Weights of a small GPT-style language model, trained from scratch on English Wikipedia.
Size: 9 layers, width 64, MLP 192 GeGLU, 2.53M parameters.
Architecture: RMSNorm before each block, no biases in attention or MLP, normalized queries and keys.
Training: a variant of SOAP for these matrices, 127M tokens.
Each number is 500 + 40 x the weight over its row's rms, rounded and kept within 0 to 999. Layers, rows and columns count from 0. Numbers have three digits each. The size before them is the row's rms in percent of the matrix's.

# layer 6 MLP gate, 192x64, rms 0.209, rows 101-172, columns 0-63
114:515577481484532469534464447529499468470509528474521419589528495546421506486586509543422544497487473499492524541509567471539438538525540519528551515509565536515439549507499522556452531527471483
098:554468548547390506471477552521493537523497406435465500550541444512429546524489508512475508532537506508475526527505515547458455537519499451511559461434493579527495475536504569531482524506553457
087:529505538542516447445481511458508484470495516524466524446497437493417600493514501531490477377540451511517539435551473553484498575508544492508493515474460524499475506552546499567415482518520503
099:533514504525439463527517493451452544482461535493445523469586479457496479465553415487475494479531479500512531446488491449458560464554508547549459553442494539554487405519490545452512428461462490
116:550545463441471512491530482529462491514496428423454489484535464498483534584556452486471544464495559480565557510487458488484498526544475530513510518425531563476477515485528603462488559578492487
118:479496485506508436535432399573481444521492451476496439497419500543489452509524482546509520501486481461493524528486518518526464442501556538578487441439573539518421514500464462536471545480448493
095:545494527546510418436486488458464426512497379486482564537550514524549551501468521496533478471463510535457513480421512492483533555529440443497508489525518505530483436503470502518500577554520436
099:471472523524491469516460547414510448475506470467490528465499511578514504551524513511493501455507545574479443546497509460489585512462545482562524525470518380503411506547469502565498451483486546
084:553431452440555466560514537528450497530492492530489519509548450434471498567521546425581498537486498530472509466470526555512466534493550516495566460505470547535498486528484509485393537557464530
105:513501522505472428487517561505544510527455493460566441506541445566479531458486516561517536538528471476450415477455484516451600469467487445513479531486557461525442494516543519539468485543484416
117:501478452498505510512464525507468482567478480498510429554513394519464451597523468533441565465520569424523576531484491491469531505506505451578474484546453480507484467496450474515495480541451544
116:580601451448567496528519446548497463528490559504496504547481459549524513573479470475470449562527529492450470513486583560533515539536459478517422501536523434463506515529469514475480475466480488
102:503444451479495458458425525503443492512481596445550533449584504554494525457511496535530501464463555501465531516556493470480504492576474514459490486543489518521532469502552408429475522577503517
111:462493431562531463508503511536482508458491502467436492489518530518549495526532556446422539480504579476459428486541566517419465498529551507463504524501535478499517454559495589522491605511503509
090:490464482495535436479527504444467514530482444462533458464450522484480495524551513542441550519486412431435523475524490516464538514479515558493565518558501525469496527533544505539466492540645514
097:482525455449552529421497527517483516521428494469460440550480421476468573505546506493536509479594518434479511479576524479421533519482470498463521487440536480506599497543509497518477501495443489
092:484550495490480571521562476528487516436556549508501545449457490521484469537532574479494577554541489465585458493591512602537526531503499506562454553496460527471520484485544484525494544467501503
101:575482486496502449517461485526500483550568513458436505525534564518598535458480426537457545543595458468442530509490456469524497496514472486492428417490508497452467497487463509458444513543495471
115:488462470464534463541520493476440459477480457475484474513535527465480516517515456477375524412452496524402529512528448551543508470559527408463453524499540481504508493530534483514425468489543481
103:534509487472510400490554426468481467494482461497548465510459495491477532521501487512405483505429488479444492491422492469459550521524505498518553530499543479525492436465508517577518550444414418
116:468432577495524403532484514521442479513394545503459482487473434519510509549539512502488522500522502504450507481519478470480566494470479499498464534513461507608490393514437516448457509531504474
106:509479473463491517500521481519482480495421528496440424568589450456490525522482513485458472431548505476432500522506453510427514511488547480476506541511500519481419522513570624563483481482507483
106:462580453485527518506480468540478491492479596480550488502517522533466524555417453540493486435520492475527548534556507453488532490428497518589554507491536481501589451473484495550478499509412473
102:452479538481492483515458542553467442460505538516503507468447470513433489507510484505427517477507463578490486490459498576478495497485457444588502583509599594479452439521520512531446501507503465
099:499552533525488474455501511500459531449510513507499527536461502557447488481550531581474521482502468450479554552423413424510503529504569518479481458456456508571500420454541533554440524535464475
116:456506496514546531436457507495483466504463480472421454530533429490536514468537520547467533500598459502539531520558462479515472512498485504449467456605505493467536536535504533525543480582430432
089:529518549531484426472547507535484485499509490471487437467507545549484497558444448543501526411470455560530520537549433526541487468437497471481420520488526415418463499483496506430461468473481481
102:529511487521489512489538565448492523538523526487550504490537484536516492541515527543517546467420570515449588475496498558506535533514491518504482465522588520526481547616555456412484473465443471
118:464463448492454517450491502456549487485540540451440487458538415526431524548583531520477559559486484479467466524489493479503462436488469489487416571485495511503469414533559515452514523497494444
090:537502464500448493516528470454492449468553532468410514513521535535506456545468544499535516453522484512491544409424481528497619543560462516494451571556481506539534528523453492505483523474442467
100:566542479467522445500511442471447462447397547572462486497512454481517480434549456566516483455470581499479561441542502501525498522535497527511421480475519470505508551501457528513545543548532496
096:535463460453462510582494441468443485498504555421478412512485496551518485492501471503478491509540521540501557531448494532522496461469527431495496521408541522508433488390506465490494520486564448
096:431506500474492460526517543477523479494509481429501513488511452595457493481482451478497445531500541547559511452541476468493512568558472465555564490458511397462458451523474554452480446462500434
107:452497477504437513509481492515487444489510434479412515507519465555531537573501503521548477533508503522406485483470492543532467460451494462525498478414549546481448466545456508443480577483526401
085:520484480532513545489485513527446513490501526496535497478424523544551479494588471538529446512462486526465511550471496487518463438502540495553514483472563556450523526477449382438528433599519474
103:482497449511463527512480514527571475502497512506541490445505527556499517476498498545473471423484495519543459559463410475465566495530515458495471632556570524601488479517445507530495501492506448
100:452503501533494485470480540460491477470536406498472486526548464560520553549505512522424468477505509486541419559498520482416499490449530477499453458474494433427509400456511550497517432545509501
107:500464507469517430490488522559480491555529512427500532451544478567505536494550481532445511459499540511481539571442466472451477562466485432404455550550519497570485490499457504462469466530563535
098:484562486513495479484482484538478503555554528507468425477515482507520519517571491505401506495573494488528519408507542498524452444497530421594516576507542564554508450551566522514511505497506487
093:536426507475424438499464490556489448425478548505463564509464488540425546473493528509499509452560531550457527518485522513460540490488497561525470455560506478575500601528522512444535513513540501
122:444540485561499535497453505535486451483495480471518425484418539543515505496493429465408461476494499412429573517428556504489518551454538447517529499493546501493536519491504528536460511529425504
119:559485437432530462447417489647452454483457524454520480494546468484502411527511543471516485468536477531519557501546519463511493466494509484528484480419518462472514470550509519461468519486486501
078:561517485479453545445450499498486532509529486525545452454496460555436500568503441503537587591561532567481486506432464523519439493514545490498497528551531512472530494522480410516518476514554452
100:477474458516523461515429451558484456483464453378529518503529461518498485529537451496538497434505464493498485566537544495542536586488502518527494522452581501442576431497448476487499489534461497
111:506471529421474485489499580440458456453511544480446475532545422499535472539539502484495481461521507544566455583494414470443506460493516469528466469454501468445523545489557527492510492517543419
090:494538500512523482546461542542428497430463465482495583507442436464466523502449519475511479476458530461506530488600565418455494505479439563482530469503537523560556462509548459503449494477476533
112:488583459527475524501495464484464458510516480508456449591553484536469551524527442527536550434544579505452487427476459542479513443587463491489483443511529516487544527500477577476458474493499457
083:502517477520487532500459439457537462400486504473466502456511475523446390530547438461501495458565537503431517495532505535495466478478499535508457518499536461587464487523556541469460499604506520
093:503515473540522480495554478547473418495543473547463419504383438433495519529488486547479493542513494502465484535446543469526514551466484443592457449534538451474458484532468531464477528544498512
113:528537530453488424521552482483394531545425541544450507526510470520472492447488491480472549523575482571491451559496502487441536444483531501522521517460543464520443423488522492558534543527459510
106:537468522488557483469523516515479469506464552416550544557448480596575501470488462549549446530590529509452536552434507544524452527484494503493500553485518515496554507469526562534544451510488466
088:467566519471436497498520551497499528470484494501517486465488512532414568557490500502542575555500511481444481499460450547460449514471517564505570453496595556562441510516533527570457465501478478
104:461500461511518498504546485499444431432490489544475492495408458439497550521590486476444499545509518428473524464502582455506484495505535481468492485471525466509506558613510471474543576462505522
109:527476475479447493530532565531512456552538547485501504521543491508410485545566486495448500430454492494571519584498488500481510504493462522513493499548547504586562503437547500596420515523509486
099:535472500500535493469500577416511465451540516512470542579455454504491500541482439481463453479445481559492507513493559457418547561479463460508470484542563410533537491424519509483472507525498544
086:508503414496484483506537519490456445460568582499521436547495534522511477454570480547483493459516458516508499476537493483503506499469536511505449539527565530476625421527485415485536520557474480
088:467455502527472557458519494507475483452576545445491486541448494539509525500505492545464477465492524476501570516530538523462474441528572532478458572564431441484490534509513614491486504536424452
100:508444523522446455532525527493455430440459503539533478479462459524522587506545494520508542432435551472463539506529532527485503461434427489524485453499527507508510478558559539557519533514594552
107:466425466506488397472459499542493535527515562504475532527555510512557431531522530512430480460568511507537513506530434467498562504530458505463511546530519481455507543476500562487432459556473415
094:421475507487431497505491547501494443461571534508442496521424405546541540526513560511450498551498513512483508520526496544453521537416481515531400527493522502507549536495540519503412487510528538
110:513435467558519521416473443544463446498454488511491493475542435558433499502489574499467500520562531532461546543501519480478440514413495493474492549474574514532491509486494542420463512571540520
093:492519452466460529518455492533478505480448507525502464444534453565470462455507493554515536556465471534428500549466511425490423476460513518510574501551548441514496501580456414567461472475481490
080:419529516483499518482510606471454543471512569494430486386468500546483495503531507536547561477531516453522488538538526482538527532487490493540437435476465523549500506566519451496448504441525540
118:545568429427528470469541492522449504469515506469492495467581472559502481485518512497512544486497500564430495460443497503464567477498483492523468488501549522436441439557523529485443478481494376
083:510421472491425530539448496526504484516510574513520411460412531566554494488537492583550503516531548508515592476460542471513570486459508486468539501518540463511461485508484517457434517521466503
085:529492430547486529519542481512532495449485421496475459442575498496534512462528457488536533542478529457445500526481483478520541506535480499499488383458543475447512496606530446463459501586464482
120:528497432470518544464424465539471481548536577475481499535501459545466426445512446506528487480578477386507477509498537504495512459540513548481513455497519562496429471509555523470540511427515470
108:502469581474503528557474447553497447540440547484482480537544497553494530556518525577550455462476517546506446551470513548459565555504504537517445556567503475512503547564461475487474492565519458
097:471487504443511521462526426489529526499488570482476460482468419576486513457517494525463509535502504522514409575522511475487573561466541464570493473509462484485567490518540540477538590547484439
102:525560457515484462523464527527486493570497547469407480532519459531518401487446450503494561531476523505511474535493431533518456533480543485529512528420542503565514517489500465527605488531538435
105:552522521503532483504510427532449500529459540460536471545452523560489481494423412463447483492464493479496448617416438512531438487536556497530469461499536523515547480517505482510442477498517539
099:455484466493513521487488441555497472445458557420525514467466496550479500570503510528494542551598482542533571595424511438515499461507534450497518499470546537508598486479510505477521530478477502
# layer 6 MLP up, 192x64, rms 0.229, rows 101-171, columns 0-63
136:466525589401546428481469510513518571499484489525495472525473514455510548508500492561500508494508493542476536493522507440469479499474563526465457569483559471539496599455537513529461481491393485
086:499498516497480446579521521561528438491443482532490534509450370512450510472480567401456519552526462484555472516500445463525510478473513580525462495496495510528461511439516478516485440470461512
078:444553478544494460517523539468503567531516448507533520508509561491400503564495577503553544455548524489517555531504565498460563522570483576448479527475505456496505494447493494548494534554439513
097:483441459617513461475495459564525496454454529515525510533526476539541579535509496429508450465531466486554504490474483449494549459459529487483558495476513473530479482437494444474479440545401488
107:510471523465515524515515504498467478528503505562436428441426530508459474485412476471481523493544461500521498520480537501537514551424524436486520566404521525501490469421486440443477592476499475
132:497497474575510482530560584460528483487573510494434554503518555424450525506494542473485510448514537448559503441511521549497508521587475499521431519509529470473544446515516451571533483529553543
096:477489543430508524518573433508478458488462511521468489526486450504481546428512483463465565537484489528467465491461496440452482495534437550461464540386504558475435470435452492504500545535559504
098:445507515446542593507568488424527546440465505458413505444501475531496491476471485489489500442523559410505508457530499515495521512483494514408502445537494472478539561559483491550492569519527512
098:513485483474479499466488487486453501427461534505492436444435553567429508528571507555451521524469522461427514481456518454497488426515509471512601432514491504454508492472509420488529451553536478
094:525449493497568481482563466436495508537551438543456458512474478535518505592516514519518576462473485500477481446492485541501568451600481432558503474469465467491555540509530524539555493478461450
120:491466462481507491522485521506476565530370538493482475576512415443447458459483503495530530512549508449488513525483448521449432505598528486545500439474452494472496487505446488529492555560495518
120:548528494472493502507612495476535478476483524466526477589558479544589519442536522578473491519550448533484516520497533492510460498518466493438412533537546428461500473553508470518478442473471522
098:516510518516461528560544495541555483441454436459509564531498537530457502564480484499551572470521519521540511472454530505455566506430476577462425537541441480479518541471455543562463547475521518
113:463521552570464464503479471481563407475561488486504518500483533539447509439494458480500467516527421516577397538502461457498494533509525575474453485506533457518492516518457460457538470458493573
091:522485492533547530467558534527503485521490434527438537468508505427502535522473471475514558525449479539498461485461443479429505537414474524480564566492540476523519393518446502449439478539545544
110:504567477505529528498447500491558506469514533510486376598486497463528470482498465554520465470503559522491527511527505483468490492604528523471498480457410530454492489486466450583563523450493484
071:517455474465517440476427430498445466526508450423561565465553478546521534493485504529454481517435435460520513470545468487524458505433504499429499491520556531475528497454448502520479487467435419
099:463417505471501521474544500595509475526471442511522502449482436492480517516449498544512509539458510468535438579463478564558476453490538518508450593486539491438519528460542531446513480490522576
116:525520555564496529550559467537542444498486530572428484501464459546603492511470554453466547608584490449519458477490486495522474464453521480538511482517488480542488485470481504507540493531474561
091:518532572515470479488425519480501498480588560493533467518468443519561534485498501498535532487537491471501480429524524447428535500449411567550505533550489521485419480512480485548527506597502468
134:434485516486471523484478503540431458433537480476496493540461480505504462526502485500581498517495414529496432476508525490539498452439506498447465567448528498468498407420446499489486554460403520
090:417491479532523469564488452511574516459499472445514488464417560534488471509524439507475422480463448534514503455470469539546488486511450521567484443485539531491454431452487482504494532552573551
105:523508418471477485477513443431534585554506553527507503584487541510543522464475453549458529482525469526510549565517526502438457534459519498584522532542525449480527430498502509545557509512446454
130:444523491556486511470487435433481517495520514508549554497528504517571422464554500531558481560551482504525453513573520453481511512508529560487549470527533448472511520498434503466487472554399579
099:515520442565447526522522524436556442490432501477491479431528611492470532567518456466520549458409523505515568506481518485551498520483536491503581428479535514536487517508495542522461538499518505
118:471468501568511554473494529543534518588516508464562496519497492544538457451520447557524515499539526409500452523548495521459489434502562419542521515442481447508542496513511461439435433476469503
084:494557527491445542522410519512512524443453491453455506470501463530456455497466549394448461582523527408516427541500535506510467538450490504552497509411464502500545519505526482518516480502506467
096:508517473490481515548485541494456544546461431435424467514526521530468466510455505483568518488533466531506529460440485535514530605468479497505470498465528593478442549577468508457478449428504455
116:521537525425473481565530523535455497452558419525528515472562495467524416534507412516484518486558457528467551478526492476531486551554558468495463468546485567489511575497514461470469445529490456
092:564497489619423495499473527444424495504462529519493432479547586509540489543468518495479474578506507499527511480521517543539506519537464521559495454521555525530515528541490469444463518568552549
096:495522537471450446528503537438521469556534520526494461562483537496444435531463425519398550495529544553502552447545535478483464469513440468521530466524473513474465488422487514567464468534550522
094:516506443510537530428461525547565478508510461467471452509495525453475448559473430546480556452428569436505566491577498469523519502480436497466515443484494496432457499486554496517492503423487537
099:481520505391554460538518515545485480545486451532498504510507443541463490530520439556504524418549562475485501497472473481518492528475486455485523506494467538348517539445503564505444508504533491
098:511514547555540432480520520515456535519421461502498486472434441478514496464432488520503527452420503548431458428540487525502580498498580487517498435430438483492471521526495525516510515506426470
086:533491529472546509499507532553392538605570475491461485502467449436492415421517527544525501455491518494428487504507472485460500542494546535516463462451498506427525525491541557491545478473464498
094:541445489495528541479533507608489501427555437486475533458507463536456492500543438484516578518455545531473440449544539518523474547491525546504472460436408476465488453485478553472524495466477471
086:512450496508504503449510464469477451531434456511440527510487466500479572486458486547509520548460457447431505461500511548453436467489467503473582568467473442560543545411528509453453481478502560
112:513518509531573490512559495453563523532497459491586510466512505572542516486536510520415494484475486446532457503421511486503508500522436480462435502570497477518443495554480426446536436558476446
095:522482522554528445521549507542541468499491512476506504486511507489463531524479532470436606464494463487522512557427605561581488488494504421530530494534511592518462502509514544516518522440559467
097:482573482524484501514578473444480500471539492496526533486512548529506491472474529524485418528516520470419527461555528547502480435511491547410489487368493520470445562540481501500518460514432483
117:516519521563539478528511558544474481574503470500497548497490463513535580490504483510506456472513458525586518493584510445494424458476540528466521514546452519544427455532499455501576526591465534
104:483494484487558474462497515526444497412462454498503566431508466472423528452491501482511510442498475459440437414457469527514525487501490560419467530543502517488494440512569543446442474509492553
094:432491505414460541514473530448491457517513514532552545542539452536486496540438487505476548473506531522527555488509451571460467472540485438446491494526473505587426445480538540505582503465450466
099:426520503506458518483510480496491480449575478505524547523546500509540548474456569553497539567530573498455490470429506522488507536516495548535524467466466484470399478470525506500578568587450482
100:484438576490485535496425496482505474445509509518492475509450438480566507496498534495516420516518521465522518578469481544488467537443530602567416486588490540511459525511486522442511452482473511
087:549490548491469516496487390516438526443506475476434552451530474462556541503514514500552494576450499393505475509416528471491535471501469456534461514522498580500515521476541487534505515438505456
108:453585506480504511533454458528475476486419524538454492590572453439457495588458529489514478404506546539497468501560524537495508498543495555463537495529490477449544516571514513538520515477521521
115:486476503469533475452570512487427567456513537509488426496481539518589620480472553513483507518480483439480539518518531470478535486573573564564499497471533455440508495470467514506544474508470500
106:530529438493510510558622514548515505518514478464451496511548516542505523483525540547454547488547390563444517453462502527468506510476550537535483507464509516516455461472543514491431509584449516
124:555460505545515523515505459496578516516567531530492500559523456453450528516596509481502454556492537489515511460548453488448550558489484580450533542527516594455551505499449444476491451477493529
107:555529474493545534523487457491488532488415460455530515503533494479553546512449414536519478441469446421502445519521514538441520499559497493450493519550472466485421550530528448523576502472568471
083:393418522548554459589429497509475560523510524524502488518544537500494460553488580578462490538492517514445474533461535478515504499552478522489527499494547502498397495499495507465455517559517523
104:499526528474458556485480463535519544445525445548473535487526492492481431518602538578519476476510529517474497459504481628518560528496426572490501565492503511450476468475491536542490492540507555
104:533512532528487440386519506466563539579513527486476507519526464482528466518489452501514514412436474461502461538543541543514524514443397527530486449533530563433472549516499500509493488472476449
107:497434514552500499545467537568534497442480538499502585524429499476524480527492478472441518453476536526527500548497475421461489444511475520482485474592473531506497536524486481539542574399433537
101:489505497510486466493507549503616478526491505537532453484494516449511581429471510543471576444519587596510525442550500453522507466475510466530490456577547545559549527479490517508499522490483527
105:531498521464547570436514501509469555527552426490503470531457511518532519489497546509530507501493534445503520483593444575489459513560552586603485526468485478517480487470501443493576505495484434
091:508442538510462484454506526554493525538565549444556447493494441514509509453513498434466504548404550565472508464521441591523504477549482539497552499437510542477484521499469462525537431554517506
102:455434462524478473508498517455456510468466502475560481484513528583512527470513560531491525461431439467400515516487508470454526508506472530428520534478563505524519531483419465528414482479529410
095:502495396526485473469517517522523521488521490530512468494512529483566529520506578484459595522500547474485564450522520550472495452440492487529581535559558543560473541505536523473490497506561400
140:525502489523436497530477454546430462404506476502516587484469439515536542475504450461509476563520470412465485479574441519483489517468572531461555493479453525460482502504470549485458456443501539
091:560473499546451554549473489489537516493444608438508503532498517460503513569480478513546544488532490488561477544478564571544499391502507452470542455500543447491524464462468510480513523469509433
072:486463507528463511493473518502493388539518471440562472585468502540540510488515522559495544520522482449506511503453547517526555488489580436466541514495482526501459524470530515513557556573579419
123:483591504429543419482588528459519551533526535533523498496519475559528549492495497501496534423599507546427516556487558521518434449499477537492496473451521455509530471471490526486536521537519473
071:399490445512532475488515466485522506543507517595472490481579522471539500484539476515522499466503515564516468550530580549423498487498433480517506545469526516526570515526575417469565523514529482
089:522504484545500491434507509583486514559555410507525501462503435468497512479433467499463533515476502554473481502524465523563546547585561510553493526458477560561606531545484527525488510473521489
099:521570509478457506457480456466500565526485519541484434454530457498525417502467512483423446478484534479582454461514470436481530434482552589556470460487502486551477502527518477454524527477461438
106:433576505550498463464484587536468580491498409487519464523437535536483520519461543492531512483505506509477519493494503493597491474493484479528443497476583487589522535545439462460476484466511556
093:399535551416503554529530525513418523527527521535582469527495530551510488522482484432457477542494538519476468488471473487535478471498441511531509532551496448460478481500458438487501460560478398
101:529496482609473471527518481494498518472511525513461441513424497505594443574529493490478503523367502443529506491489546469446509514486525512447474491457486435524523444507528499488558456482439496
118:489537537523474534456487426504545485456527441555492489542446490470492442536531471480406429492489498469450531523487566469532505506473509468527513619504529558443533547461412470527504500523513475
# layer 6 MLP down (transposed), 192x64, rms 0.21, rows 101-171, columns 0-63
123:542383518455517460523511449507428516524503429552533509509537554560447472499478525543457419483415511522462504547502470539491491515424480481487476487477588514471481517464485442513527456496466472
091:481502456501509493478529474576528590545497541457532452522524530512523504465520523515546581455481501461505529376432513518547531511516501453544504519490558515418509471587532446497493477496473445
084:556473494451431461481473494521437433475477562543481468500483473487570441464448492492398490544585516489444490551481488497497489469468539455548480447511500579508533596491523479514535471496508513
094:465606518533485546418508516497530522560486507440424489516587512422450457501525505500520516515529441530503529439562517532463534530533479479479424519551482529503492535533503537468559471436508528
100:460488505525569500501449500523547547485452462377476455522537492493497528514516490492448466534517578517538483599531468522468516423533545446550504454490500437483529464486524530545537466564546478
124:513488499497450578483490506408558509392472517506489466493482565441495503537549475452486545545509561534496451430440534499524452501547508540490552529513416512528529544516528515571454484513522515
099:475458518522499530556526539493489585499467425538504442534477477505525462475564477508484452547455539533443446533420457487448501485408505520549492538521465476466447565549446540543531476545529486
102:445544471469565498397484491524512495560506498528498551565426479575521507532396488530487459500533494507509497463490486479459461437574524492537513525515537530531494482569422449512432517516490505
098:485544447492550510472493525531529550483469532533427490394511544524441441501545481499544513543529558498433468467465422411496528500510483539537520546564510495507489535581484469512503519574493528
094:449462583505537500543503536461538468521482528475514515613522552542542515480527516452559532487468496499486499540524501521436496430543490456504472529487451507515487566421402501537543533513511576
124:493448488448386503494495532511516522482521552498542455551532460489467531525539505479492546455502472426526617479485511541509515529500517551480477436468442520492464579435514571488510521444527462
115:504491522581414492477515537574463568471565549437524446445517513430455495458478422483474505454474449507502535469502458423507465491453551480509516467517542502464477464509502463508475533542538431
103:493474547507467477485544506537568487444485472477555517509553586470473468528499491437570554505498534533481440479483512528545544532552484520488431513513470536443543536602550464512485506537561423
112:457544462485453495451499467496513482545459535543538517490461508458554492515494498535556546531490520439454504594557516516556421544538473524514513406496504502554517469477536387460526536525552484
087:543525482507543473436479432509482434503511564453520475488413448500571512534499462498491546519568495517476454531536481506521486529561559553504571558518503508498543405465499505529541515553579494
105:518545468526524534541529599532548461537481493420490513458550537431490498524518507404547471532506422543596544447457501504499462520504516496567503505527508481500531507485525449455458531547467547
072:495500496461494594488524541461528594470539530578430486469469491560431454523529570447484502493525532473535475511483529434526516492521493462559412490495465483471436536478511451494522530452538547
090:518475548505559591500563468473500489418487517588543511571458535510515502486527577492529504497387586486490448561468520504537502486485493466498482466471497542492493531567508476569494490511539520
112:586507532543474469471505516487483520526546570511458492417514517468478476490547452436464535514535523454500484536463541477573527499540460463532492561604412566517470485536507470540480491496569512
105:489566512530419479456496498503601531498535471560551476470414528522546497530581545497450509473549564498475505460507528521520484573572484531547499508518424547469506484572536534513527491499521482
127:526508523523489607560496478466494516450588553488565489485476536495479505521523461516601507469506492485530502492473565519500498532482530577543526547549476404504496463447479467477493470482402475
098:601516496517469502438569504491483477545487502591515491551548534404501518513459543431516567515573540467446483560461492500483503518513556509473469549534471499462478521474537579486462486458487524
100:498520526445494530517442484526507403521538526431506463572545490449518515470554429537510512432477471553542583512476512554467461521464527581503560576546536505460555496483496519488549499489481496
116:530496509534578506496489522498424564462523527544494482464505470478503477462576477503520478578484500430498487477440463564519569459448481517514442546525457512505460461532406605508467496547497513
104:534466527526519451504482492490502436590507516526535528496435501515561489431524580504434467494492493481514534627529568449519448493483493461476479474515475542439525476476478478475596496459532506
113:467525509489489407470482536481539502446496492445562476439530501487509537445527396536513518559539482480499496526521479509510553550548444528472606442538496549476541464490517510494490519546465409
091:542473489490571446467569580488417504470493507553456512528571537441501534500528507502467534524515542529471388540477508527456490549467467491477544458513488548491544462570488512492545505583516485
092:489547480463522522519453422508519493424463546417490521453465485492514572527452485490509505520547455476543444432510561517538512435547465463489510565509474484523549451475499452549504551534549585
107:463485504465559552513530528519546496546464474474578519565491515471536569580500520517486541473451453512479514559498445591473557532490449466538491464504573551473521494578508524507489466411501494
100:487491584445443502404518484468512546501576477412462527453504478499468525427485517514473500450505559484466488506511526592542513476520476468468541493465468512517502496446577583546548476497480475
109:511432502469467465576514509489560463505458520470506524555517583538564471495612534475445516411443514535479510567493497521521526516468420469498494500586547535463472490500503464483483530506510536
091:454485478508482552507520417474534506443504517538469488447428524442474490482568455510476547575480485538461523527568473532531462516500487550438473500501358501502468509441539540450486491502498464
089:487486524580460427446503529510521465529520492485494552536519473536525478508496425460444449455470487464516540507550487492438432560527562591502512490503556481459447423509480474450472490423498462
102:530447497510515500521568583410432495524474554592519484504461523420502544400490477470469466471462507514550434522490500528516500528476475496433467468506529514562534529475462458467466502560518499
096:468524518512466459467521547525516503484547491510518474486523532543442438433482594519475514518556478481497510485525466421483532443530476446447554542580431502472465486512580533542568485498442440
101:551550556521544456487486462483548502473451538477520538476578458456480510557450457541464518533492533522539453579507497492452416515496442495478530446535560490550512435426483418518513470481518522
098:486515478476444524499442537432508512468482425452503483524593456511471529539487440518477392507434487486550592483557474498489462522474512549430509473531487469443521508460518506484489442440479471
113:481560522492388507543523551475558527503529457397484521448581543490518493494565471480450493460474487485539480424498488498452528528527477447468545508550518464476519431491521549549473471462524543
091:487468544475544498507484513471428446498545491556484495516450455511524479520497450489491443490435531495476523529524432539445473529523538511489405460448465441458487477531414469411524453578544520
095:471500501533620451467500595507447472547482425554542471526521556509518512447527496490474466517488476523477518544530479552562536455509479407502525501535527570451439502545459477511538531523503486
107:520516475531530496480448504509499564486516540534493466473472504457504520497477474499486526527596516529545504523566505444499454606605538580549504458500472442500558492483506450500531531598473459
106:449548513555520539483518451395521579458555495467548449456551465513488578478535506533462509516493499496533477476538503464501483496498545463477537507515421505555449574473453530515545439549440510
095:488494463471473526429477520479491444464495522523482479476480501570568511560482519622414566494572459461496550514537455451427484533523548456448522476503529467544506493514502428488536500488490466
104:467471471512482538527444548409441519486526484435451478513533491492503543512484581484511428478461412477516544497533570573480503538526548480564523581501440503503526476484495466497470519483510585
098:481532487551526545530474427502536459543428472427547448509504519513514538530499481525466512484538486483519441476520521509529457427530510460449550564501476464552513412542465474418502462595469491
091:490498507496484508443474521435541504498538496514619500536437478448566475526400528506447489490437463552517446533505500456563473510481518542455504471495492412467521516433531532481457479497570494
098:463514454518515563491494495546526543433530479505572507467526474518517511534569539465446536466513470527593534406445418440534548459515466547492505567493494443481459512514531512501421512475498477
106:567511500487564497522513467475420547430540504480351565513503425474498501507510502494483548569455493469488475554524475507482474474517544563528421485482471480476488465519513526565502461503538517
102:474493515490528510502483521463452479497479578489512468496528511479488570438510422470472458490499458440488455530491441422516470541461519522399422520546490440500446538527413459531482464553511450
104:539514472506455502556494495522447519463495565516428516547453477547542500591541563522478520533424495528489472584500443539494466446464496461519457466503537456525479510518389477443457508526526520
103:438457451524446556534511507526501504547412504521502542591498551532563489450498540523532456483493501579488523557507499509546504529542536448574451500418491457433523533534546470489506486474514451
092:548477473512531483500553488488476446500438448588459537435465464531522501502453541566437393523521500475458499523486495490457508536446524532500514453443566428443462470531520509437510537473463505
096:430503490531535477485504539458551467464530512475492480451471536447506554556549445448498561569557443503543475481509511536566520517544528429521486480506492569542525447593499485570505557506536470
111:503592501526541518487465527479485513447496493467527482516527481444513509471539502479535495558509471428445422433539454485564498492560527492464531445519411550459592544549501523518564516541538484
101:443561522527446443512510512515523545504528545435537453436499536532514491536575491528449513515504479496516549437495490502560492444537496469575513572527539586563479430513524518544502519495574540
103:519426533486522475491462589569537471494489498514573446555471471562513545473489543463494490433473420564558512550516505479471459488437537477466548450514538479429468498502486426501508520486553516
094:481490499530449475538523505503489525527483555453476478444517451523545529432506518524429481455437505466502483443525447490513529459466465461459487516504492484492470441466586632528420472435487539
099:477585434525551475501524511525531490564484448518491561505581572416528478504435488513565523542475533536456424493536469492505504551578444545539538474499475509501505541472474523464479503478435491
102:520514512517498459516543494539500482587437447573537553442549452543530554474438431533508490488493528525517444435470525445450521490519529492532459472479505478554497463563484559444439539551545489
099:462450467508552465541506499467506395526506507465476515487413448536477509523381556503529462500497462519490528610540511456481520483469512513484447467499528447552540518496464429456490521522514539
126:511538421488534567490448430450528521459493532533497484440471449466425525545488556496500464501504557468530438463525522531580465431489476518474462579459499437527557523484459510511493462500473558
089:575447451525443530493520527530588484509435513463435509509480512548497512514501456557568513528486533547465494577470477455461421478491507495529513472517568430439551494525503452433522455508463524
078:504493520460485458547545544495473546536485516516508475487454525506534480491416544530554579450484474478490552515507487481497519558500446464562426443458490544488480500546489456473404463381474500
123:530457579440485505595540528443515446480532576494524534556480533462518510455453493467487479496515528486489514467571547468453468449488481516501501437438518516579466534439482539515461493572444493
085:533455521480485503444510538562464483433459516525525473517501540543465488498533504531533525507533531479497547603545469476453441532491505523561539474512551522443499483516482341548548490541502507
081:471529499547514455531488459459479504540542476441508482525413509523561494480492461523480439509467477462517480494540551591560551502492548446454472512496510556569509485519451607518545488464475422
096:504516553448478530568526422430500508515405518479518455477454520491458500490519485495554494562516536559489548537497516535511515463438469488443442545536495393520485424499519494501493451524504578
116:516494504516573458463557555451496558513555448547474537522504486499518467477506481482415491526432512552499484434507470578497442447432533430509470557527496477550433466472545542472449493469511533
104:491471489496420583406515483478520478468534521496488485397458451555500497508559542496539521501567490508460478469506507527565518494463532440448530451515440462521552455522525591508550478516519471
107:589537480572529483506493464468513501449468496484599517518506515477499539464504489459495443494447516494557495576543505470518520551499480536516437452490468508477557503508407372509506458457507480
120:400588539494493504511487491516501541486539534542492464469485552450537429529538520537551567522570448500514538381523507434495505523505523534489524529460413513491459558469498459488520519502498480